From a checkpoint of a small transformer trained on Wikipedia: 20 layers, width 96.
Each number is 128 + 24 x the weight over its row's rms, rounded and kept within 0 to 255. Layers, rows and columns count from 0. The size above them is the row's rms in percent of the matrix's.

# layer 6 MLP up, 256x96, rms 0.12, rows 195-199, columns 0-95
size [ 84  88 110 114 106]
[[161 155 157 164 123 133 125 106 149 138 157 113 139 105 128 169 120 141 120 144 115 147  91 148 140 115 103 118 136 121 122 102 155 127 151 127  54 155 110 113 106 131 107 137 118 117 111 175 157  99 113 186 108 133 137 148 177 134 107 141  81 107 123 151 159 137 160 148 117 117 154  95 161 145 146 123 147 106 133 114 139 107 136  97 151 156  99  95  92  80 130 149 119 100 155 108]
 [ 98 128 102 128 148 118 102 162 158 124 118 135 123  98 103 104  96 137 157 128 129  89 125 156 147 107 102 137 133 148 125 130  96 100 110 181 109  95 109 124 120 132 110 158 105  96  85 133 103 122 151 176 133  85 159 122 161  78 142 123 108 169 108  93 100 123 126 129 135 113 146 136 183 119 123 124 128 111  98 138 168 142 128  92 124 124 139 143 110 121 178 107  83 157 159 130]
 [163 112 111 126  89 113 155 105 148 107 123 155 141 129 124 156 138 103 141 138 145 136 130  96 109 131 113 103 104 137 138 124 118 103 106 173 129 141 115 111 163 131 130 160  85 143 128 123 101 159 132 126 105 137 132 149 148 141  66 109 135 175 134 162  86 104 135 130 132 131 107  99 172  61 168 133 188 111  81 109 115 101  97 133 145 148 118 143 140 111  89 123 156 139 143 124]
 [154 108 122  79  94 158 151 116 118  67 130 150 144 123 105 128 145 122  91 129 152  74 129  99 105 112 118  93 126 140 159 132 156 119 125 124 138 145  95 112 141 141 124  83 145 135 136 149 126 164 165 156 130 122 156 156 100 117 101 119 165 126 141 136 141 129 124 113 111 179 101 137 118 146 159 143 108 165 152 118 144 148 107 143 118 177 106 133 151 106 127 108 109 164  67  95]
 [101 166 116 107 131 163 123 121 145 114  98 146 144 161 134 131 145 122 137 118 128 137 157 106 139 100 107 172 100  83 122  85 136 196 123 165 121 135 121  77 127 129 177 162 114 183 142 149  92 141 112 121 106 110 104 147 124 159 116  74 137 134 143 119 112 137 139 168 110 140 118  97 116 145 152 100 150 125 134  97 162 109 113 122 115 151 118 138 142 112 170 101 132 138 158 147]]
# layer 6 MLP down (transposed), 256x96, rms 0.118, rows 195-199, columns 0-95
size [ 92  91 108 111 102]
[[ 71 128 118 119 134 108 123 102 122 110 106 116 150 101 162 119 113 103  94 125 110 126 152 102 147 114 101 124 159 129 138 111 124 112  91 161 154 168 131 167 119 135 135 149 123 110 125 145 125 147 147  88  90  97  92 134 105 144 165 105 149 129 129  87 109 119  89 112 102 144 131 138 150 113 134 129 130 137 142 169 106  64 101  84  99  97 118 185 163 149 117 156 116 133  90 125]
 [128  91  66 129 142 134  98 119 123 124 103 152 136 119  77 148 187  77  99 148 105 116 152 151  93 126 113 120 133 144 104 176 108 127 138 158 109 158 140 151 126 145 131 112 140 143 104  98 125 108 132 105 141 156 128 121 164  99 172 139 100 102  73 122 144 180 159 127 133 110 113 121 133 146 130 164 111 155 112 156 133 156 127  92 124 125 108 134 159 120 138 121 172 134 107 127]
 [163 103 126 128 115 153 166 143 114 112 133 138 125 138  80 159 144 159 123 107 113 149 153 118 147 156 157 109 105 155 116 112 116 154 126 143 124 111 184 173 136  93 117 148 126 120 137 116 126 113 156 132 122 115  79  79 118 114 140 157 177 159 147 170 167 136 119 186 136 122 140 134 138 163 137 156 146 130  96 105 124 170 113 139 103 178 139 134  81 140 112 143 106 143 114 129]
 [ 78 109 133 101 101 175 112 123  86 134 132 122 125 105 117 125 153 128 153 131 128  88 147 146 116 166 120 128 139 137  89  92 130 130  79 146 109  96 104 130 149  97 136 135 169 127 110 134 135 142 140 117 126 115 140 153 104 104 105 121 138 132 118 162 138 136 147 160  76 107 142  97 125 147 150 106 139 110  95 111 128 152 138 110 191 159  69 144 118  85  80 140 110 121 159 155]
 [157 107 190 121 173  92  85 104 123 141 198 152 145 106 146 115 168 156 132 133 133 143 108 172 128  63 133 127  69 155 136 121 144 141 177 146 156 132  99 166 135 137 115 143 107 111 120 128 139 151 121 131 112 107 126 130 115 156 127  92 132 156 126 159 164  93 114 122 135 148 124 134  92 138 146 123 108 151 141 159 100 146 138 131 130 130 115 112 159 127 119 124 136 143 109 108]]
# layer 6 MLP gate, 256x96, rms 0.127, rows 196-199, columns 0-95
size [ 90 112 115 100]
[[124 155 128 103 128 133  96 133 164 164  90 129 139 136 136 132 119 141 118  95 188 127  98 153 144 169 152 119 147  90 166  88 101 120 145 143 136 139 155 131 100 141 116 161 116 120 143 101  96 175  93 127 110 149 107 133 132 120 136  96 127 114 134 108 129 111 125 119 123 156 161 158 158  93 138  95 116  69 128 125 126  98 116  87 126 157 131 179  97 144  95 144  90 160 139 125]
 [141 128 156 141 129 121 142  88 155 157 138 119 126 181 134 117  89 143 115 118 137 114 101 133  94 118 154 176 140 152  98 150 146 124 139 140 149 113  94 162 144 183 131  82 131 139 128 131 117 106 104 150 116 112 148 152 149 123 167  98  64  76 150 104 135 109 105 122 115 133 127  78 133 134 126 145 112 110 171 170 158 138 144 136 164  91 161 121 114 130 157 131 130 107 144 137]
 [133 132 155 117 117 144  85 148 148 142 166 130 141 171 155 154 128 141 111 121 145 122  71 128 170 117 164 126 150 170  91 124 140 125 140 130 116 128 107 168 111 134 107 153 104 122 106 139 145 112 101  93 132 148 104 116 129 134 111 140 116 113 119 129 124 151 100 130 180 114 116  55 126 130 132  82 140 151 109 140  97  93 142 122 155 105 135 135 100 162  68 103 114 128 164 161]
 [137 128 114 135  91 139 128 125 140 127 149 137 116 153 134 153 149 152 148 161 151 119 174 109 140  94 105 139 121 123  85  68 139 127  72 124  84 121 124 149 145 130 146 152 106 111 161 191 118 110 128 127 105 129 109  65 148 160 105 146  89 149 131 160 127 148 103 143  96 116  94 114 119 128 150 128 139 148 163 113 160 117 110 107 126 156  79 104 138 122 142 144  99 102 119  98]]